Weights of a small transformer language model: 6 heads of 32 (2 for keys and values), a variant of SOAP for these matrices.
Each number is 128 + 32 x the weight over the matrix's rms, rounded and kept within 0 to 255. Layers, rows and columns count from 0. Numbers have three digits each.

# layer 4 MLP down (transposed), 1024x256, rms 0.0591, rows 354-408, columns 0-127
092145175091134096111172156122141118114133131114176140152152113091153141164133076095114080147159127125177125077086148146076197080205124164131164137195212124089142186130144179146093107165175125082136138105130178105161093129181170085171177145069122098154124059099098127156133231110169116169106149168158213107150179130111124147160089121131159101100039140113104102126135161144131121181161
100109090132171158132156153158123123185128097127116100149070144143127093149160111118116095119132095151060053107150098187126125114157122161102095146144128134100120108089135129122196043130112117091147106184179159122085141120134076079122129113119147091122155146118114145156069136171099120159102104071141154161083052143085116130148162068022177138206143136154142137088138146138166132165155
163195134104115087157127102092170123173151145124140128107097169172126127115110133114111236143162091156152147174052194154116140131095107080090180124118135156141108128132090187088154126095178085143102045157175191129115134133186172120154120151164136153156180150149117169088126147129084071137122112093100096127099179133122154142060126091146106156140098091106106117086136158196153116157111
140096125077165118106093098042077164089125101159152116129134058128139106180137183115164106128123164152054160162118123137098096085159157098077038088180118099127095156179165094146128104081084127081112148137116142092109134179150160154139150137145117134098147166120150179105133147070122116089140123129115120182134154049143126105156181089134117146094103131123169093134129130124153118133157
077162136121150142065127116150076139172145106180124125155117082159169095113128142114123161131114113161115121142078083178097067100111117097134116111159103162136107101052060042131116086163183180207171141104134096083132098148121131079162119067128125094139092081097075094116050143131108133150104088091193132085156132079099163178148129159143109116114086164087115090098137135164135149180110
136171154150098083080127112149114093110160143085120145123145110130117178122148142090154119069117069177158146100053120152117130108090165161136115070128152096125076156109122172135135130215155097171121119121170091164126106076177117150069124139122183159078112091076149113122093107101112147171178180130148152161086139114137117133140151160145153135142184125161130152127172119127175096096122
107094164132110130120124159126138157151129155110143117089177126123085127135215192144138090095102122139141172149154125025147039130128199126141122130174150127082107136142114148143126144114022155133113157180062165080102160170161133200088093108180147137102128118173131116145167128165120150098200122125182154132142157156095113068066127142161121147155101145164095136122197131171122142105113
122140184144117096132124150194110109100108189128096198056102136163098077216158113103146124122070116167163124143111133104101059091138138103156141109167163097167162103091077132143149190106180100162145131173079129049123136030096160106153140211117118126099126132142096157255081145092092138125159088160112130127158105099127137182095142125143142136120144088085137167074156163087108097163113
180169119105104201108089092102162176082192158150105137080159163085115152107060060114112183174126150116162106045133056128191165106072119138135114152109121135128137087202080130114167159171129114121099085170099179126129127120151128120118093151195130141165086128120110173165118104084132123153115073182130195153087159110130131105152147124173102121144110136114136164127093114164158150172105
182181104125134078126116037093086094101116049092107156155114145139105155074151066177128079103145184103173097107118110164078118171127140077158139115143115117168174135101150170103100092047091098136097146098126117114064123136114125155186100117071086130117166100139123131163132172099064153069134109132133159115084187073105142117142114146134102062145148107171132144106159094088120104094093
173144138132168150127124148123189063182204106158046136102107064122113137202155200140135165091099155105126085110084127181123154113108125136129143111118137162089156192121165101141093172100062086107090156117096147135169185092115158110029127183088136157110127158062142111105142150141128079175111061150093107107125139140135199127093099139126162123122156145139079131098079240130131126139030
130114082123105169115081128160157078162120151111121109025115107109124122179087121119174115155146098151129135117174157075121140162153113143136162123142110079138117205082152102081090164102124086199144100116191148116173145164114114157159122159152179130150144131159113106128148077079121111094137140196102166071107133165095111165172075114115083207117120190156112130141109153188138123171124
169147081190113153083127184135111099100134123120085123161104124170097150174109112104123064146152116171058122090104156106159109106121123127084101106156082150137185152080164120226129160098165121172181124116124128060111151114099150089113084148080107107133165114115052104099161131098048074170127122110090134132148142113153096103125150129111152053163134142115184161144173147166105107147125
162042163087139120133172117100156143159140158078122144137190112096116098116120144096107092093145104092130129089113214107155226149092190120140136105154197099172157164134132101108150125093132138104180146188131144132114141149183083109108062158151081125110126089150113078129163117126113082153129146143099077076214096145120094097134124139164101113121137090103163134139127123165160104079116
152100157109151131117104141112175139111098111172127147119081130161120140143125124115076079089086169146093061110153134111181146142120132131149129118109093107131177122128091196151091100179109152100113152109171140157145145080179106173123135113175183125080110105171135119160119094093167107081091141109091095079101122112102172165085126165176174149198119135106167151145124064112141074190111
100130114105127122090087122118133132095168145198149077100159111168115090133115133135138088138111091172098161086143066141104158147168107099216176130109120139114170091097168107108099155075148055093170105089188134128163141102118167139124097131151188152127165140114138147129131107112163129116068230217096152150124101132151112099129153120135113130166191177146092141133080123125119137099143
130159124120070136135111121106108157114087159127117113031117151140160113095179122139151134135156112129134175089161164049100162082191088142150141149139114116110111115171134143112136114146144118144153086110052131178079153092112135100118159141101144152155160094075124089166151117146086202092128176114138075126136157106143161156182098125126187134141172147127137141191107218117125098115116
119069124174142152067126166114110176109214141129097158127159156126112159120177117064143091223127098088116154163132165159087131124036110161191156156094101102190142119147148179104141122130116100138124155124168090159133130223042107145113126164114120162142099171155055119127122114165127111132138115160147164076138155099099119148137110105066098154111075141136096165167182127079133131148104
150137126085094101155092072114102138142090101136103179072142127126115133130170093134159107131154182171115160187132099130097126192125173099132086099082122135094104142089130154204117090109189115165141120111146088160141095103157099122129149149137118110086141097105144125142137123094152133172150104122149132105109149148164145161147147123127114110172148079172164123116097162043114121177138
167123077131144117127059122143048112141146158109125138140153153110092129184105151184085079151080127165123135082124116088145087081116115127142068147129126099157142085144126188085128131117102119146152160155189130182149074110082087088111174099094113124141102119091088103144183099105100133099123084121148182134107143107169072138082126050111061108160123153095124091112134147096082123210127
168122130129136082141122107107118149100170177122132153213200153090136113105143115111055161127158148169143162172073147105135131117177048166162109116124137121145146093110107156183128123218135143114101140122124187058096158168154113090145161148119096093097149119151136114104162082095110132074141126158149135124179169100084173170082122161131116097175151130154142184161116195143132144112150
185121102106105129126171151107118108118137090102107129130133184105138145132115123116124122118131145106117170148139108115100160093158120196123102163175182092055111194110155110156140100108137154071075167204178137150103097117098161093123167178053127140099135115167102115161196122091177136131134122172148196127168172098151113130148194141098119076132110124119090147114111148125077103160095
182112163116112121166145154129126083138110151088116118085175056119082083094122111151164195107075121173142133124123070125177091122119159127142094141044052168136107133109089100111174149162115112124158214093102179196134172151173122182126142134080153074136154204158122107134090101056148135128142081178111113117124133113151137172158142110124065119179116142178127097087183126064162144146112
115160113071113117126099115081117136139148175140126126127120118142084176126061100178106116106145124168201133175128113138065130130154131097116136078165095135121125189059130121150087134130131119138099137108125162094148075140152169112174135168122074099109154102089112088095104139094122149141099152114150130164147138081184140090177136171171107119119159092127107122114137077088131186116113
105139164180106078149137141102093073146123103154089123137155128114164089054116123086141114113064104167141134105121055072095174160159138134143116106134081191126146124185116046164129121120082175142137148135080122135144099152112154107136131142112111144158186143153153123109127153129115082060130082183121204143150061155104159092092145089096067149105106074128092100158074115139072149127098
156157119162109122135105077161142231098126093130098095119127127124098104159157136126177129111146208139183074161142059122082128165092094140155115130128119122177131195105147144118191112120151054088130102125136165181134130148138149146143175132157078091123135086115114163144130131072207061190109107136110114137099063109107089127090112068075086092119079129153070138197135118075153139138162
116143181134160093169140157224069167164147122104102142092130176165172124152144144174107163144121143207125105118121105112129146143135086138135116127125116157112185075139089128151119134155132184150123122103114153156123070059121085116174139096144132135148144132197142136085145097119111147097076092113135141126129152158167149146139159103130133108147136120162123142086118177200129090065161
181172147097155144078122118097122156175146177134147177139113130127165117162087096090117176191122166097177156124150132188123119120151101107101153117124056169119129116147084128125108090144106109164103088141154092145166147107062102109174127106144152153095103146139161163154181097195165096137219076087098105129183168101134128131090142156118103177120117110120111149119072160175125177101094
108183118094131021123110154100155095136177147097170102119175121115144112125088087203115077134155103099103165051144097129149081161090122113105123140100143081107117076165107112153103097114146130119058074112100163140091111135129214095132078141096174167143135148100047167124147125130134102180128176117195134116103035095171136113107087142086149045079078087109081080106146162129162117108126
129161183136108149190120174140063103121120139182169133158102083102170093180181088122109115102118125112073094154156170161149093154145082112154064124157091179188194098116158069187150078130219106068165134082124174118122096091140179135113189087106109092106088125159153135130145141119126174146123042100142072133144103106145115146188164126064146128099159140141115163121115118123116093162121
128127119141108180171122181098088136147165123089095108187146124158121088182165111112140123034123136058174102123130159174157117124151091170080080139103137139125146166065105132100167180062158142092135119187128089129152102073119100186105151115108134106165091146134068147136101183122108075103130105129127104135152157168154165130098158117113114142109166128098127142100106155114117181150116
131121154156087072165198108129094197079101104169075148149145130134100128137127129132149213094104148121146150097127080157160067120123123104138157138162161095167094165204093189128162191166058143135123085109080089119136080079131165115160101076084095082114120135086124152171090178151137168109147139165110147144081145143165132146096104110166118192113077115147077112169188133150074096209100
139169085184095155157100124103155181093156116105054134129147185140077162139137120147084095154140083139061191120139107091112157161129127169130172128138164105127157146126141161169123149145149149238128138137138098133101120164172128136094134128120121087163089128134121144105117085133127112124066140073163181126111173131125207161137214127103173121152164187088158156141149113164115155137103
094071024155096142174086143147109121118109132157140080142069172111118127151142117148065143090116094171202123193174157146100124071138074169084172144115128186108172196104140221151146075167142103168156097189120127094102075151165022122116112100084109136145134147123160150090100142209118056109151147109113123114055129077177186129102167118141146132119131115151149072105165075101168119091131
121101116166077131127146089067164166145172112144090150130070162157108171079122158143116101148168128147158146146074161126116083132125137101143163121096074099103154115153176116139072089112131111115107151132182168118143141115082173158132082085117154182138101130124142145090164126079136148127157109171083141141139089121096203133104103131118115164093119120132102177090140138237102163135149
072079110102126119088143153135170098152131074179132129108071131129120156098092141175046174158164090134128149115107171091094151074142111127143112178150086146149125154130129081122111238147185161145152091129122127160140148123097118105132107113171099162153134118065163173137145036124181158122159139116147128146155126140081151070113127138107144157160107117097118167158107148136193060056115
118122109119148126203142100114172065173119160118102164107083199133140110140115141148108086171119118116108114182111126110106105131193110156188030070121090153099190157116140092081161111142160168119198162182118169134109113087051148151111118149155126057144104148124114057155127148125093148114102127191130172099077122133171140099095155062116106213078126141161164162140118110134164093156120
138148176120123109172173093170089140127092117130155135140142111106174186214103069152105053171144131162089109178129159142185167127173129168098141123145152144076124132127162146133123105147145141098090175126170079117132144089122151153156122106138136101134140131133132146096132176175120118187148158156131130139162206113138131120130073103146208131135124156140131104078098071144131105109134
094143118107104147074119165189094136125166193122112118131128145161117179130150126098125117167117133130113100128148103175139130135129171191138146098135098124134075100123148130107151115163118152113148152142119141183097069143139157119187136113121143114174145139134137067138120088132131112109160133130105084132176114157153130135100130137154096070119146168132139127100103138121108165088117
068085146155136155176115145125064132112063165146146127074099147122102184170173110127158154175102102135111092122131146141104106131088101122130113171097117148130104151187065119137198093145190136176148110143134098159138109127086167118145147045149109195127146138078107120113101127141109187176145102102165139083132140121128150101124148158142115116110166119113116139117128125178104109113098
132077131159154112116114159140113127081153151106160147158062147148145167106158134109124219080147095112101113168120190155104129141172098178122187106190184149062068042113123111131111162134166120138102096102133088102147100084147136186108114159120162112090103078055154082072135111193066075173149118156135124148111155181126202136131107145168146154087122114114053088134083103100135144119134
165157131122167109135138066117110099100176094151187125134109126169082097115160099140141105091127077134068243143164100091181160179162142121056116167127094165128147108188151093194094163132120157089065116112128127112139082124153121125114134126136084086172141116132077097107191136136106098118056122147167094031152099157088126100087157140121215171102175125131096145157196148118041179106107
156146220160121123127092108094096109163145121216103049128119157154103164043138100134198155165162185109113140114147056161131118127118092141109121096152170137108183164156110165094136127119111095114156107059067197177181078210160137116148154121103179111131123082125167132124170116140138136156153154083110102139124152137208078135101138145160107171145167151103097107123181142102166112143183
133130106179122147154087171113110161144153119126156098161122104109147066141131163105090106131097111084139122130198060161103180131132089127150126147120144145123094204141154118151133201070125144082076155109207059111102079111135153087146119187112137103145106178100125153136141177143129155149136090186123141143140131121112138153191166119153168219132151118102032109114150083119180161098135
105154166115141090138159176176094095096153136154112161156118102157129086156119128174117134139091115169081166184146146118155107158114089075120141145152120116096095136120204120117156103149107094159118116173101158088145152148142156125127152158196163076107112182121159120156129201139174130162134140112186148124147181120168131156077107138112133144107091126137126143057132117237085141164070
134195073145081161094140088134112097113171122160128098174120074140110099120165136193104128146153144152135150120166089103079133112116153061170171066075122065180122153146071179153146033083127159134155174163129101188092106145160107089114150135049111123203116134102094199072144136191199100147123174183152109123096110148114162115161149158144070146148130166198156120111112126227113130074103
107112115103105185124027152119155153086177112140121110135085131156170104145117152155158138114085088086133114129151103129128133186125151080057121080136111156119042188119128130160143154149162089145133138178182145134132121102118197158119175105132150089166113071137076132130125084185109146146131129106116169107112201078102122116161104115118122109113110109117126080122095135082152105050151
127182110139114084130077161168101150154139122151149138131115169203138092109165118125126145194082127112162155182164120118193156146097140105117172115106114174135164112142093105153126160086136181110163069108138099101131148166099073157098101116110121146143126059137118078091104138103112172085092195132159104133077145130079175183171113152083122088128076160109114108165138191144182164160132
077132158157155114105126133092136093100131138165143128135171059068148105211106112115121126129174096148161138114080112163176095194166101150090110157134112138168103119089084094143122132093158100114168150121096150150100076157157147144133099166140116140172083135131138157115095153111101176208175105119160076167118061152101153139119098128153131145145113165137128153158080131179159147126115
145128155056124098103110106181099110132101145079103104122132147177089184055103166081084079164149148109121158126109091154159110108141132083132073094175149083157083152133089165103178145197176146121106125045077151095126181163103080070133103142132110180149102093179062130161150158150156052098144118131082122116142090083165173127115139143118117145114072119148158154112100157086097155177110
158124066133179154084163091172146077160092146127186122128092171122124122138106110154176107073123113086142166175106167146140155106121074088116194148101124100135161162143106140160114121064117078068137133103142171126106178172116119092133140163088157142132121094110196137067098159070092169147108111071118074121159128145102116111114070074175096185127177161145086136155107199164177109135127
138075153196135159154141150133104088123177140126097126142143104164175101160120089110131173109119114138128059112113137124100103148133143123136158161130108157180152127177081101132124135126108131099170133131105165140191106111116152172175152132118173094168114164035073115141101149168096066160123108160140098095170167107149094094130124188082112125129119102132111112148123170134140107197092
086140100145091155125097131089146141151080176106103123110179179115170112122078155175149177137103095138187085139114103134156069099144135149140092127103120183119103107114086193133089162139150172114126124111137150146124101178111129079131109118130114116147136185173157165106134141160099086151212119130164135153083178152124106079146093131094110163162184102114103066116172116145186149125134
093106113106126133116144072193123106121131139120160117085142157108143173174097092171132107144127074102163117079179158086128130063105127151086171163089112111152145113126132180166128099126138139110127129140095141137161110069214130212183120118096140137166082069095107190105204139118122100084095085135150128097151067105100145142085113125105160137176159108117111139189085180156153160182112
143136132140186133070118120114101072103170148131138111099135125187123091137209049125115181160132123125112148077118162126109125116134140099172105145106141078076177139186093174164166153123112124121119142076126197110089144181109126097129173128066170110116158115069080117064063118043149114189144077114129173123121097153193148053136163142066131121166116186149154131108106174130109140137165
# layer 4 MLP up, 1024x256, rms 0.0592, rows 355-408, columns 0-127
127178135134057154119088112186056107113155148152061117151137159165057126152091098139064087197124098122169156189126102123163148136124156160065163160115081172159084112155109119145156124119112098153085209136142143132091077154125153128153128098170159165143201133083104127151141131154125119119132131133144129130119139067155140124137122238193136169131137105130151114165069111108144041119082
148110157142161121109087134145116061102147104113133142136162155137161131095127156152205185118081063158120155076104146128147100113202141082129068186075106135139136119124149143186073126182142160102104133134153117157110156137105139053102078120112067165117091081170093098149112134181148117103137193157129185155133106100168133098127092137136092131080089114164065172164090146096127101080111
145106123065156066085106041107076076127087147161100204136127069090176123082111185109116162125181078155160169065086121119172165175166104135090111163118103115174189121121156146160110113085141129063137096137113105063123086112135115164112167145136084095177131130092140127116134107127081122091146112132108105125152139149099079075094147134165089133098144082155142090118136102077104087093152
091137097155147124119112088119149107153120095100157108131147164145158079181140125130104137157113112116101121129124145151108118136171113203147167156111077129154165155099139133141068099116160094191173094153114097058137088119105115167146135115087087123119108124176096097125152147092091133150144147104126120086163138108165118153144131139124079138089127123170169139165137118111153117125128
127172131089137159104089161132151065140096090140052165100156113112150139086194141130180169160126108135167127141089139131120209135136148151127107128087148160122137140171111148142108157190119117057143074115134104115110160157144075141100043149116080184106147111104105127146153134099099116137068168104142133212069143137109129130169165187082170089113095117207098157111102140117066076164112
136112083075083137103088110081072129112065054072091146165158125145072117153101117115101141215131140161201062159137158121110102150094164096136105124140095090116183148124100126169145159115161078088135176139103123113109084122051125101117152096131169155111080114116183182141069120058188101137136114061143160102133109117152150098162037105109189066089128170151117180146120147184104193055042
170094109191102155155116128121121180085155149133133105106173114148168123137111145102137157146134179143058181115156088081141144173177098123064119137116096122129156081112096074121136098161159191166141215168151082136085133159131111120118145103134064121157119124149168131161133116099126066113098145129082129144151097157113169093148163133140170094132108159154147165172085154134145145090072
115094103121114119155145192116139098155096100118093174129155119104091152148129119072093143177123118150148109143147147175093104116146117144123115084151122127165178157172163099149125111130135118152080145151129132154107176163089126122070149108127154183163182153053129118102105113158124156138149159105136102178157142189159131123108168125150143087149119194087131161130132080159171128136142
138038140129106129127126153159112128155141153126064107168104182149161148133133133170079154131081116151137141142139141175114117146156156126137097110183126122194144139145121143134141121145095149117072092169136128157117108148114071112203151142138155113097144109133134149140147124149143127180163157140113187136182036081105117144136085171121143134146134150135123150133123152102148101154099
145080125122136101106180092175126085105120119074112127106163085164148107093086115100126122087087109193130102077112129059082128100140190183135097169137181083136172161138168114071149150061182134138148118116158088115112086133169106095146102072156110094113071096092167071126152167141071176183121130081161089120146134169154150174111141144126162180133114190090149174199082133108161045075031
092096127115142098122081131128192111117121107094102186127148086162147117080120115132211172142112072111104162098144147133131129154134138147152152110142093118199111099143115137149132121141121142100166147114128121096127118132099094125100128116100103126100155146100179159100091158163142099119126158182117113119122149117142127164166133129135131132077099093099102192150123117178112110150176
125141171128125083150180132159112150160079090154170140152147086159073142125069175125157145094059157072119120115080111114112080171142111145108136162071091145146128079094134118204132149192162136067086110126147152122083124097157086099163135102143122169102075128121150152077139152116172179109124130114125141166157095119101120076079128110119107154074076116080111103131136134150119146101113
139156008124089090062144144085090142186139092062159160138122156139118117162139117101165120119134131150114195083120151146056137155143098119097066139163098155133087157087112126141090157187070095143120106161188113159136091155169109110179174150144151120179082099109163141118135137191124168215066105124171080120042088121110141096088136074109115131102040103195154163112159070154152130093053
124163122130099170167088140149133132115127090120087133140162117138084151120119214114129122132103134133140119091124116119102112047123096141141168121078110168125075155144127086122150086097123108133131133130142106122103039113167134099118132132094143104142145127110153169047098050164162139107123101113214157120071143072137139122109091161094152140128145142149087184180132111090091101079133
154128149120125117078156111154115121154116135147156141102147141148128148139174117106134171143127083100121123176202148151037100158142122126148144120120119139079165204087111122094144099116098103089158173140079111106072146140076181116102184119121075131118122102115159132198066137116119232113108187152178120145122110117216151127071098143169065142131145126126159194184133120154095171144144
104152102053113100147187178112137155114086091062139124161106168114158156132074173113115068115151158187133107112115095191103121112076120161139124103110126109120090110137133063103129168100118122122111123143083090063147152218106181102123092112132195155133149115145116168122163140140087137041169164128123124144096146113140126125084115122169167153064145143117066134122146118110078115091102
124081117156164162050106161112140112164107137070167102101100116110096155152159168093103152117094118091189172153088157129063077140088046139103118182100093135138118149137096128096081161169102121068101147143124161128177137142110107127187082121174084109143127140125118144118168087132147136108075083101134149178129193153140113159128149096118155109120170119134178180156118142152111138093165
068101169161065144116121106146197059118137143078148126080109132161127112174078094132152147160144160124160103106126114167113121093125059137103208174109140122178128140167121184128130143143075123091107128082098088112146141181187143142104131122113143162163135164104109188126143101119115147123169089088095135154082095117109131105166103153126220068099154106154153187136121132139070157140144
065115145130123146135083098117080140114080093062076106131137114158148103183109098076103093148137115119146166121131118133152070118106090128079166145113060141131092086118134119096134107142132146095104142136136171139122090143099132130122128098114155135174120096086126163100117121253114212135109137125146117095138071118165107097133146102097104100098127167114137141179144118099066183152144
151123109151120158150088151119147114199165123124076114107130129064104120080141227137131087134110078132125180085086093094130092106105109090100131117046213168151178126135117096174130173085177121158223107111081168197139060068107137100132107117135109122114103089139146212157119174136118159123099122166139139154116129142135164138119138097144138126126110121135135131218206134143121167095116
124115114087119108181088152138108164119056192142124152116142112160107148124077141151148163154128138165145145149144163089137181223164135117172137090149141128107123117133139102176133083199126178147069152082176104156124114126152097128106157117208162134135128129065133131123137162125140151122103118140130144108128132135124123124157221162138063132137102141058180155128135118115161155132083
109158113088092183177107129143141075197173118126107110111138135170096136132127060143128153177094114116084131130088154149157166099139071159126097112075094202136125155091074113144172145163154104184118109125093131152102137108183101186097120043193127074135151092111112091109129096092154154149148081134194131139135164084056134117125047094129084148138095168098180105209102150127120131178101
124094142105106120054135155123099139148086122158150127125169138120153148119132126138152192178129090119124156123183188092115095187182122125083177094152126164094135106121054135141087149134147097109157096188093099132098108176161146146069167134130171166139136156172083094110154085090162055115103130090101113082159166088151021129080111140138099160175139160063180164139114119103146128172142
137062076086142103126114127163123160111099067105129137157126106128163116144114137167056150147060108154168107166088123130151039148119146146113120077114163132154149099083128175134086120095161113173140099081120120168108126176086116069158181179167129095100136080163182079138135099150125123133167105104142126147137107150061178161195195110131145122139091123084135193102115108085087146146094
142125144078072116188146151150125146157153129165128190147028115133098148120131142187104198110115110120094140105141099179137163115133077118124109146134154107115166110119110194127129171130155165094111157076134111152083150137192161128156134086127121139100115109124150120150127209183091123097143129139154087089110133101097174191101133124148139158112085137088110143089169122156092116141169
152154140085092150133126112127150135144163110123078132155178084116098085114144109114201106149081172144173120135122123126103153192133120113048183135151125149140096090138154157166091163139157174109124102141108130106100079089156138104168136081131116087119146125105166150159161182118110139132122155058189138120151163073156150100094088147084085104175135124078142121139111171135121097139174
226079160119146110141065146158103127129062074095125083128120232102104099132123174111180081130112126112141184107159148141137128127174112082117084083154138161134080143180098075121108179145124122175120207166166110124134087143114135117097139068193111119110117112100131179140125135129168178092087125134108119132176071068107096161147154139113142113102148163081191155105150120145027146093100
157083166126141139120125051158165071130126093096114125040143073091096148157128168118127153126117114094165165124095182137089157137085080104177210174224108184118141114073111140109177131122168113152124107114139087163124133090096105087112087124102124115105102138159143133163146122146120166104082134129190178157153105176099082104136113121117192045128115110081098141092169102098173086088178
110117114148062140167095120102170091052117154083050081138068158204166109091120102115121152163151140171102156109182179090108138144140140126081132113124069210158194121145083117115129097204082186160156181125136105101126119232144102107071168151171078141125180116093050142130142126143156228157125079210127118135089117091098136110128115116202112146156096124182159108075109083158122148100070
199064110111144143141120101178095057164134124156085069120146127197073169136062105171102124101115120133140159095111129113071113117129103143171122129151118094121071131158120177136176141124174158144098130185123173165078215138104086124145133128154182092085143184135166072123120103176147128149084117099133084141107108049105122167149120157165114063091106098174094112116091135108150115102092
155125102116128136113177134161094122157186131137121213196077180130123103129145107107120101099094123089084069101107132115157142160132164147105139118174136070167187119148155187119163190112112156081111165128148069156147188123133098114100126142096115131186095111150140103114107070107218135095137125138123115084170196162085121086172138071089169099141133126105167094100051103123091135117164
077112160112101109151119167128115064137167061224076153059156127104143091138142108162088168147153107094181106072138110097169119142162134126100089143131148199134086119149109121127122099097165106127146121148082081152121097168094127096103100171170049092101157118147123156113141154106083148103135110132132135106071112168070096093070107137163074124143200095162096169181117143124163072139099
157093159102134188132105144074098087105160125144150083142143116131191087162105159100107133115064106133147110129110183170114101131148077117125150120108117141137116113076079160087094083117084161122068123133106066103135125138090142157129115161107105062141174104116129145163165164108138122162158171173192157145130173147189134156133155110137134150145132133084101111103133119159119168184097
093177212131126131150161131115137142076135162113134104090129159130141112157072082117125111134076148107092152096167133180105082105159114169035157167122146146173177176162069145145162125188127108154099111103158141098139188103091112187104113040110109040115178071137100143150115127140113060114155156066087100153145127110166070167138162104099146120151118087086110108124122154148168106132169
116110134070125141117141128155132134138092104102110164178144094078150101146144118094089078132064147154114184110111069141072145134164088133187112049071095068088161078119132195189091109137146137107128141178129078096160105190168184056119112097148087067128176108103134179074140115181118119150151117098090140138071103124148119120154066119123134135090122132110103098113155088123130141075089
124135147182113144127089136145095161179166176135125134117147075140145116111110091112146160110144105129117103146106107114115119128158133111068135130139116148145152138099043164121130119108141092097105169133129144132148144148120134090127093123133136127161161112124107156157104156140132124130113127104112111169141134152123151159105099202085185101094156146132124175115055109101120127104092
130170061095142135108125077103081118169154110120116074090204185148138089120176139172082082084083125132130134145107134149104108168128154099146123056151041149152103129122120114127151132113134085118114149112125125128111166138051052116122074143147136103157157129114114105127191161182155161145148111111121083122128112110116119132154136195118152140111152178106122142116137120129092120119060
131142137104131145112088116119163144087161114123123154158113146095129124192121117132162163142103171130112133114084158091144147129090076125117124092146109109137145081133131169116139130128134122153163154101082164068129159147167156116150126117113123142131136121138119179095159149133123084135124124118131160057108117132169113104121148099137156154160183100140056065078107157085165107102140
127081130094144126114161103046122142055126176160098149135123150112151181120090127106183049123140167098092158087084103097142142123116186111147131157102115117146134086098063179175150126095113117110118110147118141124109121124123069169164097075107089144148115121159167152101151201133115095145148136149096150114128134150183115189116090143116145133171156142100108104098181127119091101111180
059120148111164149145062135173114140165095173087123144178164102076175095116117120107107153110165089121121182127085093197133154109155135139136149128100130115076121103091135096146088112157121184151158100143180130171124112170072123134106168124082114094158103104149087114093149115121186130191129131152128101160158222057100077121100162111121122165138131121126112125103063162153104123099147
087115191104133174159156074152110169086141121130141149138155088146130160138197132135192085095123158135079154049121128172197164156144141068163156119123105086092126150123160108126096199080101143104107141176126087066146104138096098198118107144097120077121186122093097062150169127112140111073114181177137122169094144129114193163217180126179092113136172076130142140154152117087134028169090
118083086218072101099069153131089112194097145163106073157139184110135080129145128081107159144140078113107134137159090160148165083146116141104190161096103114160125131129103128102162117146107103074123141160143138163122142124176126154113131127146069054129088137136139140091145181139125117131099126117129162101153102132163096086141121098122130108113109126087129121135156116127139127118136
108143110130134172094123109159186119138207150171094074095128159167106116135093157122155197159182172126111087134219116120136104159067138109111086145153137116231153140104105107102137064086115142076151104190113178138089126179091076156139077128128102085143171159146141155149117129108168136121067144112129115132100164074183115090146121084127154097062105134099124093112132193137091162087155
078147136119165147111152158160092142171142172043109117031133155128136186126060173120125125063082112108089099146166104086075082187148091123080117144134135180109170133168142169125128143127142138107119172122116081144119133146178090158162099127115134196166106146183143173092075088145135076096088110099082173151156132136213149086172109151095063115120177126099102133178141170166151138086115
097055135144134105139114114080099096153128113102099110192175145139130200122135193158162067143138151141147068105101123193094117147145183106133148150085123088145093140063086133125067149096133138101106105213133157107167098147149114098137081075114121145149134175122131143170083132163094184145159084160103086190164143158076125100146062121154078111057113129185162125106146041098143153135151
101125082136115125140179130137132137148100122047146141118116162096097139148119051116153162116187100115139157138084147151121125150152124126139123131133150080059146055102093128141120128122120171140170159134084118121114149115137122176160095099127147159090153133115149123084108137114194067110138126109135120112127141110187084138114060061168096145123124108171145136153093107150063127118133
082120102111117170143067151141159118114115095076128178138130153166097137163183167148105161104134103193097084110084100133119140118074078120128103144102114096130100132121132174101151034109140114179200163086148162143137114188149135185104156114091123070110122166179159078161169124120151117126161168105128142077086165132143156144154152050095161131139093129116131136143099136090159087140137
077133022129146128112097120075101127167152157091128110176133172095167116079082118156118119151176126098166155143101168118116124130147137093116120120165143053140120209092115133218123102069156177116138113121129132082144167176141166171103080112159114142125150096096172098138162149099104148136082135115144155060108121090110038131135072130158115100165134114168143165162145114137091122129158
144104125161102086130144159128124151144181122188096199117134168080122090107090140092182087117129108137080161138112197134072125148165121109142138088087151150106126091127113144094155130143147122108103131107100077140108101076119155170109089144058133132122122100124123122140115115158110127090134160110123103091159165129152126182072094189177162147182146166172118142114122093106182112149106
101179151212097103119169125147136085150152149177106109131101080153145141127127162101124101167136132137095124119097123124202121087113155142111058114116107181092117110157120131106141096129149131121066089129168106134148082113165153127096119122149159130158162149123109111104120086119145129128116095150179117068087114129166159130106144158109153134101087143124152143129102136139135133099114
067093103152113073114099122091059185080109137135126130122113121109131121146085121096104118139066109134068166127083230209078136069103116138082177121078115127171140123142127183069082163139147063150089077188149065111110091135117130149128130084065111186137151167191172111138106114121141146120141161084102127159090184139098110136153159103062123172115214101076183087180099167072110126134146
118073190052150105066116089179101083162108126050103091136157134136117121150081120197101058147130147161170121127154126124148113143109107098135172132145135126139136052088119152135155090091096199109092125163173155107115213154134164153118136142117122169167140139105151124123131138183130118112153096102102088120124109142132088127167124126145164059151129141160152189181156092138094134141110
146107120095101154127122119131127111158142075152110162116095099155150144126170091113118107119129126160161136165116162075112097098149121143123132135123111136181181197152144017090082190159065168124167121093100199128040147178091176166091179109149102114118160127159093118190048169156144154138151079141108121103114157095210099116141117150104128186104114154151194179169132101111077169093148
165088152113119102073114133116142137130120130173143150135214124112111113150173121124173081112119167119136154132169151092112092180137124127111202118135165138160175120142105141097210151141096169168165138139092086117195157115107130122104140086135124111192136137182128115115131161120131098086098106177129156151186113134134073104121117092145102167097129124101146159119088148126134042142159